Each number is 128 + 32 x the weight over its row's rms, rounded and kept within 0 to 255. Layers, rows and columns count from 0. Numbers have three digits each. The size before them is the row's rms in percent of the matrix's.

# down: layer 4 MLP down (transposed), 256x64, rms 0.165, rows 178-224, columns 0-63
# up: layer 4 MLP up, 256x64, rms 0.177, rows 179-224, columns 0-63
down178 074:119148113137153123127093185162159075141137071066098099105111234094132123128098124147126168127090166149218093144172144116137094122114094172119122095157167163106109116115125149155121146169151127
up179 094:131146060095151077081126157113201101128138139174116136129095137110108106138149178147136133092098161100096102090123171103141152154168138133098051112086123145109187116153141139161180151174056112
down179 096:082125185113181089155144148106126124137121091168132121125096132143111135196109124152113101188179173141117123141128084157098147162118199199195106112137130178148158100131180166115121183107116113
up180 117:114162160092156124144151127086146101058169144120132163073152096148130121179131167165122165144140143133162125082119067136128118094152129119088175192172152191107031135116126115118154150088127124
down180 089:136082125112130178154180113137151119135154147106191105028140155100123132172108136138134127165166169184137149121120127176154095145134125121188157133193066173136138143130166166145158113168173105
up181 066:086205097119131116160056127147146113125115074170105114141164124126057094103128114156126121115147149116179098078137086157077130102153137129107106143083135154111079137154201144178105124163080163
down181 094:123209087126185135118119151116102175131117127091114211137113148083100108054124172158199129139182127115117160108112131122103125092129110059136115102112123082149107081086150104122123150151085118
up182 105:133113136067178066116092129113066085143146204170132138153092140139128146090126120163112162134138135112124151101150155139070067122157076125091130088140132127181148108207164158106163124136170145
down182 102:129162116127139160109073121108133131095161193141134148145132110134119122160173126147097132089114060095208231094144143140137137115123130145168059166127165110117127120147175098148143183150142077
up183 108:139197128150141166185130163140167135117133122140130132091180120171113149108119177174069103130093114092118122141128075149120223136108125137140114147088074115137087054160104114084144101109121179
down183 108:118123104150073115107138157183117124153104160142156120075112132096160102113110131072190177150193167157118137078153186112080133157167129112180154084181147129134117129159105123155188157163088152
up184 103:131149119170147115158125150084158138062121109136053177147113144151197064121096107152092154130097141135079116091152176087131122050071074126154096133122129140125163163104160098142145143108104146
down184 100:107065108107129190088195166106167109155130081112156130106127130124125146090152203141129157128133138190140081110103093095169117137118056103109143118135095176076173145134131196105106131114133159
up185 093:141145120139145151123141100127144098107169109134072162125133147166079121168070181202127166146149126141079141124153141156227105171062086159117123094130162120150128104093198135167121126121131105
down185 102:126198084075139158129128164132094196112137140136091159176155085133153101120113161126102164129096071116129121171138143126117120091159102105186117209103191087137109147146096157084164142094113151
up186 118:138149155167128110033160138160145133125143107053123175184140153095117128083097155154164117143140149159121166077168141163114158078132093086132111156141139078123109190138159140122082156174096155
down186 137:133109103115117103119083165123110100153105144139112158127155143051095108153145145134126174125123085153093150138211115107119158091141110152107079205111116038164159137106191124146134080164093132
up187 103:102114166128098116138177111082144179166174092097162121095125105083157137100129130162109113179123115087145104117085121178131166086152122135070148107120026167126138163182118151184121148103093115
down187 086:136088142101112138144096156091067096138159160148133067135132077165086176057163105160159120098145181111181143077162120142165077136096129148091125074154127163085109138155128174110129095158110151
up188 094:130160120146115188136102145132089080074146121126134142151120078107127148145109149138143181159130161172097101162105148173082131143094131151161115147094135096044172076114096156175108060155063143
down188 092:138093074120143186138107131138101187083141141126146130142113104159106102179108081143138158163115141114129096130193139178090173105174183151153154125101189074158159107123140145087208126160108142
up189 096:076136100172110100058102192134192135137118113156147168184184143119166143128153136168152160120141133086092175177164116133104172139147159081134090125125099131141178096160145102085090084143130154
down189 096:105191160162146140132140144177192067100163188130102130129132156039149116127154161163096148149119170108135108145129149135087174125112139165163110150153146094166190176113143172171120118127153169
up190 085:121153093164120119135113109158139118071090134095133200194130105100111138156138164082116165141186182128088111105126162100102163187061116139156044133098147138104141104144130070128147124102091126
down190 096:169121165164183110150141101097118168118175118102192086107185111167130145139200114124149139159091138156102120152139118104146149152101127153138157149103106152225104101169111147127050127129145176
up191 088:120189117164125129072152088120176135144120098181124108093139152211105083104089121162062109183103162094133138189114145119148178136143094103107133133106085126114132164169085110112126097143165176
down191 113:115120125113092099169127092142158140141151173063160119111110103082183140123121099138143156169108113134092109108156090072134098114196117106144143148120085177196144079107202155128075120141185153
up192 105:144132117147124164191106169149202133115217083147113188136165103123098193113130126103162152112108143112125180116127128086086090089145116100136086124117177115102158115165146152132164143154111059
down192 105:115163142107185185110122154127140214163184106104112166081163133134100146197154129126174182136155134114143183088123139120126086100097130133194177087116139092098105124163157145150123137136160096
up193 121:150118102166134128122162127121073156106138112132128179173170078104114104107180100186148099090074145098058145138116143103155165103134127090116152151024115089106159170116134148174098148101152123
down193 117:146115145090079110112197092098167136181122143150123130120167111143142211094124155118148143153162150135098078093175133083149145168055164121101132145120147157122123075071145108153115095096164075
up194 090:123124109079185103120124110120175171141119150083139158139131116130185108204116111112138075162072119204108079119130207116120145126139159194110132088081109130087115125149156128153128172169120127
down194 096:126151108213123153123105090123141175093144139112090185128137058131083125096152202106103160132110096085147055135156138114090142119118127112118127168172101106149113105089103085120119114163088193
up195 046:130077082116143134088108168134155108180143088149100089118138107106113076159138098175073137077115141107127057117145092101109098131157107089123149141070121121121093175162062105149102109199127169
down195 075:115155104059146098139092130108091096143117125091091170117143168142110125092153091118138110099132154143182110121022042099090091089120136138142127099152144099118124123114186102092100097141072119
up196 108:121097185096162113127138179164153158122138098122024174074132114103096171098104195107145124131147107162115104115146176147077120152150129113107119152103156120083135084120161163073178162143133109
down196 104:099209111075162108113201121091193143133167117112105103169112149118111108127158170144069101160111159153094127148106118122152091128094182128154195144091162138122149082166111149151072111140125153
up197 107:112114116127124036098154124142151151094118128126112140151127172138126114100138179165104156067104138140122132080209119116171127083195092103092138131142133151118152142084159150073113133217127090
down197 119:113128104128080101129084141182127107157149128089126115099104138116108135125136089115092123198165143113122163057146189110130211161114147137062129146077110163136178107114127186093123120161177170
up198 088:044178159136101103121166140120114123194145139077135115168054076139173145134071127154132138152081134103096165108099108115160156087153140138119109116126172144122110081113103099215146135112153120
down198 099:121128213147065115081168165128177139125098197157132133137146169089145105103122166125119186147130114142091195133135073104126116114089148139062155094114155150085107110102105119130100148097180102
up199 088:085173150086129143146116116125151132120146083096143152098100121107167157185100110140164075077108141105166197062116201158153136143147172100141125082129170152086091167148121082142085093126101144
down199 095:129181127136104180135067148110143136121140151101070157107085188135131167134106160127147103128163107102135159149114183129094133147146094148147065158132171109106073206106127114102174103065105179
up200 113:139166148106120130155128100130191171130179110120098143097102088106094136167106137112168105117140090087136175169126120159089141154177124114111049074138143072136167140130101173115133168225138137
down200 121:094067099097138125131139143136140146127146140116075122126193058128138166117129145097110141141140135145159191202135115113134147172170129105088109160073090084126129112154173130159122124055211125
up201 107:133129147134119127124134146183143118098127065083131150081172162156118154094138062138099151134091099125085128127084156171114109143131132127141195157004128121098125081152126159113128157172099161
down201 097:095112190135134100109118149135115092110104113097147107135095146153065121152107114117114102078134100132130159071078196115156095167126126145152087140182182186073146073142160131140133155146066072
up202 087:160178092071132131108132190142136089145105139177178179186191124123110127160132122138142122092052155160137119112158059087119122125135126132132129167119144112087131162192123189137114116138067132
down202 091:157181187152086145122132158118148165131118111132117162111126136125169180132083169145204143110140081131139184124176142129103139083171182094127186152151098139160145167058104125139186087126135110
up203 104:072170115119202122155206102122184120132170149153108137078110158179132101152118075107100144172137141109090155132141151176174154164106146148128116131105127126122155122063072089118123127105197132
down203 099:137183161138087177125126114116146142145103147102098123083143179088113069169107130126130225093081094127149093124146134108113096133075132034132085102164117152150121156100128106108116121135147187
up204 080:132135127153136178129098148206104182101121089077095124143100130077152108130178109189169181127139156088121126123092089127116100080172107134133130109125161152153086145187131164054097169123150107
down204 099:119147177175127139109136154069146116128147087168144112168159149144105107135060148127140107204119060112030093114116146128175184158102157062099121111125127091122131159104124109130120097092120130
up205 088:109067067105130108132095160174121098168052052125104165141164118139180108164155178173102174087119113145187162072135117155149096113100127112159161137138156123150134148103131111183113130124138148
down205 089:107135139164180149097145112117089105138127151110144133060154113135153191159116084045143131138104126116086110126169159161136136135156084135089110105144155101137091126113158105131156068068230127
up206 112:156153152093200118156111091082092148159151104163116112181169111107126143121087183167101101129144147175183133106152053184165118124165087114095187122142125164156077161152159154137137144131128142
down206 094:100156112159079132130099196154107086144076039132114055155137128107106125118114136073193122128145103119145086141147141191135120162103161134130095156081105153106147173109130107185120154158148163
up207 093:104104196084143156074106146157131099125052096153126144124120129150105182115057153134124127111192161125156135148073102162099184131135118140109160143176183172134093160186120172147152153138141128
down207 081:161158066090078127116073115125106091148164144110167087138148167079107125111116125113097086140075127112155133195129139152092101113207071134159179112123104119135081137159125135212149132128148130
up208 099:118175178118137117083076089168156117141113111144060143105166146147066173119115165185103146148184180111149132154141125138056064091119122126110139136130107096140081144166183131116091099105156121
down208 106:154149147159150058112157143083136117167146116116151124186167145097163158141110132090179118137086149098108214057110124142138141102137150122118080140147108170086162177125139078127078082103171114
up209 121:082137099109121126135141178192132176154077093080131096082111131111054128159130088087114161116110125111130118143083161156046169165156161155083163130107135155149102155163143161133072147148129161
down209 109:142156111159159155192131120083118148097133121122099136116106178104157121135058167147149170165115138058146138118189153164139085133097113118106216096191102158161146150129129061124146147155103110
up210 124:121155139138105113096130115127143104110180115159130139162152091098112166135150086158143162176076209126123166157168104156151162069185178115124104143091080115150169071106088134170171093124165097
down210 111:136184099150121152113094178152105178168166116141099066116118136067122161168118102118113116061106102119101147185136154123134117127151158051128126108096098107110091069108208099110119154169133120
up211 095:143165129125142120137162200156162138166194142174183123106088072100073183136159144130127149113133142081110148084136119118136109136160095139118178092100125174183123136098132179153190125178089133
down211 091:128099167183118129138108176121149095128183146138109138118128132124156227113147147153142158167098121100115136120093138125052157090163111192112124129175083131147105136077096081120141100092075070
up212 102:143095191107127186099082144142149130157101128145114140121117108179062114074105099128094143144129115119117100131087154121173201126187154141137176088078134104096115105213102143076140108133094137
down212 102:139087132132138103078134142138089172157134105101126129142099170120103099153069138120182148113145154138105121208189154164082096083096124151193090151082163062102173094150110090120132119108099142
up213 093:138136183082115116129130168147202145048069083146105172125107153126120169111102096133145174183077172143112124122129157158108097118167131150104161110106158115160149132109142073106170177175164118
down213 099:125126166171160160124146123120159113108155173109153131149104175073119160092170117117064155161174134098118057115098167161145155138149120097117099106191091172132132151067105099111116179090194140
up214 114:139124067147121089087151103133111156088128121118120175131068141109156122156070178099152207126123214124169131098101168139109147130094129156149092135154130124106098127120074081155106109142145047
down214 109:180129099121164107078130106128074145190138129136106122092146097065134151164113068165158140135178088121148093118136146159140113132128114168171094129152181140058078119071155110139097184119114181
up215 096:097156123181135089119125083192156138102208201111131143122143114119162101159128085134146106151163159121132076085125136155104186196135162124111102091072145075124112094161112136140165157124090131
down215 089:148172112128137118170137134122145144164083128143186127075131181077160112154155165147124072110146154152160119132083116138051160104110115134121154156124057080080114114173123072184102167175133123
up216 089:165167022142099115141149167155112096127120146072182154125118124136115129149124163132101151120093129106079143114167175139197166163068140110119121114182118099103176124123075136186135144110107092
down216 085:138146196106093067152156075102114120067095142150096125125147113126067129108110063120114163142128094150131091142057082136084134129160146101093096156101159144084061129072109122106117120147089102
up217 096:084120107127135186112136110195167096121144098072132113087116104156069185159122111131199170128184137065100121125099139122120109113149072146154132147101166186167121078121076093125144142130146111
down217 104:147112071160143160125144095137167134150159139131165130111120114187181171176122124157123149144145128133111092247171085106153160092200149123095146135142139084135093159084144102133162107090125112
up218 101:137145070111090196149167109068210143116112106134114170085182144122146108131103159118089086128159098132106203145107107172115077136172128137104157123120107092129110104147155118176098154153179156
down218 104:139111061144134128130136158121074074121135139126160072205086149105142111115154059082099166091119146178146084128066157135151129145119091136142135116160123143076144108162112160139092116146045140
up219 083:118142115123138169114167199140111115187088188083168196141070153091121104142164089095109123105132106136118189061142144089145134117208144142106104147127114085151147174148129115094130120114160110
down219 085:122081192193127165068169110122102156155115111129102148095153128071149095151080133146105134153091094172129132165109142121169147108072082102144156104123187098127119146169092156113083065163113152
up220 086:153178123168196069172145109196167098146197085123083157111147124124144078093143144150156155104145168131091155123150109141136174082142112100112070150136134161124101135127147079172107130108124186
down220 103:128136177137096219043101157081138156107118155102116114164097135112057143126139141105161143145079089127135119093129114101122093130114111121098156147139176099128154154126108174052098139196123103
up221 113:147088099154111096103099122163151165110132066094168101143180094168113124133122144128085172147090146096188115107150185116128103124129082154076137121104145087113096177150232105132154151145140098
down221 115:073129160034165165089144140127164103147165105130121127100176120163114153091141142093140110072086067124132144185155140101108151142166119113106126100086123131154153168133083112177174147056132129
up222 088:106121120125107124078093123199142116168132168129141123133138117111091150097123119175126129044093162122134107102069077144092148101117151163137146135139075137129140065123177090140017123139112106
down222 080:144137191194102173148116132127096191120125151130156128133165109165134141127138109148145076122063115127163137100120185149163109135178144160109124073232128113127165182161107113172159141115106127
up223 092:088168122109105092081149151109168117112116143106125113166133160063140091104107109158128143197107116108096171119188134079159155074153122150092108149168102091126142065095137128191097119129207128
down223 096:110129167197109140117089169122085149102147068096105118109116112135146168105117061120160149125088100115143091190170183141136090164147200069138128144127081086110131115167156107106132158119152176
up224 099:098140082130162082132079153131103162168167119238126146180096083100123133114143095118112169102104139126119112141106108155169075138154120127143086101181136205121154175113159128097167120139094134
down224 095:117100052108158103094141129120117126158174134160173129158074147114153137129148154123139056094144119136143143131191151162189135163161111091145095075197114105164130091165120194118153171160108115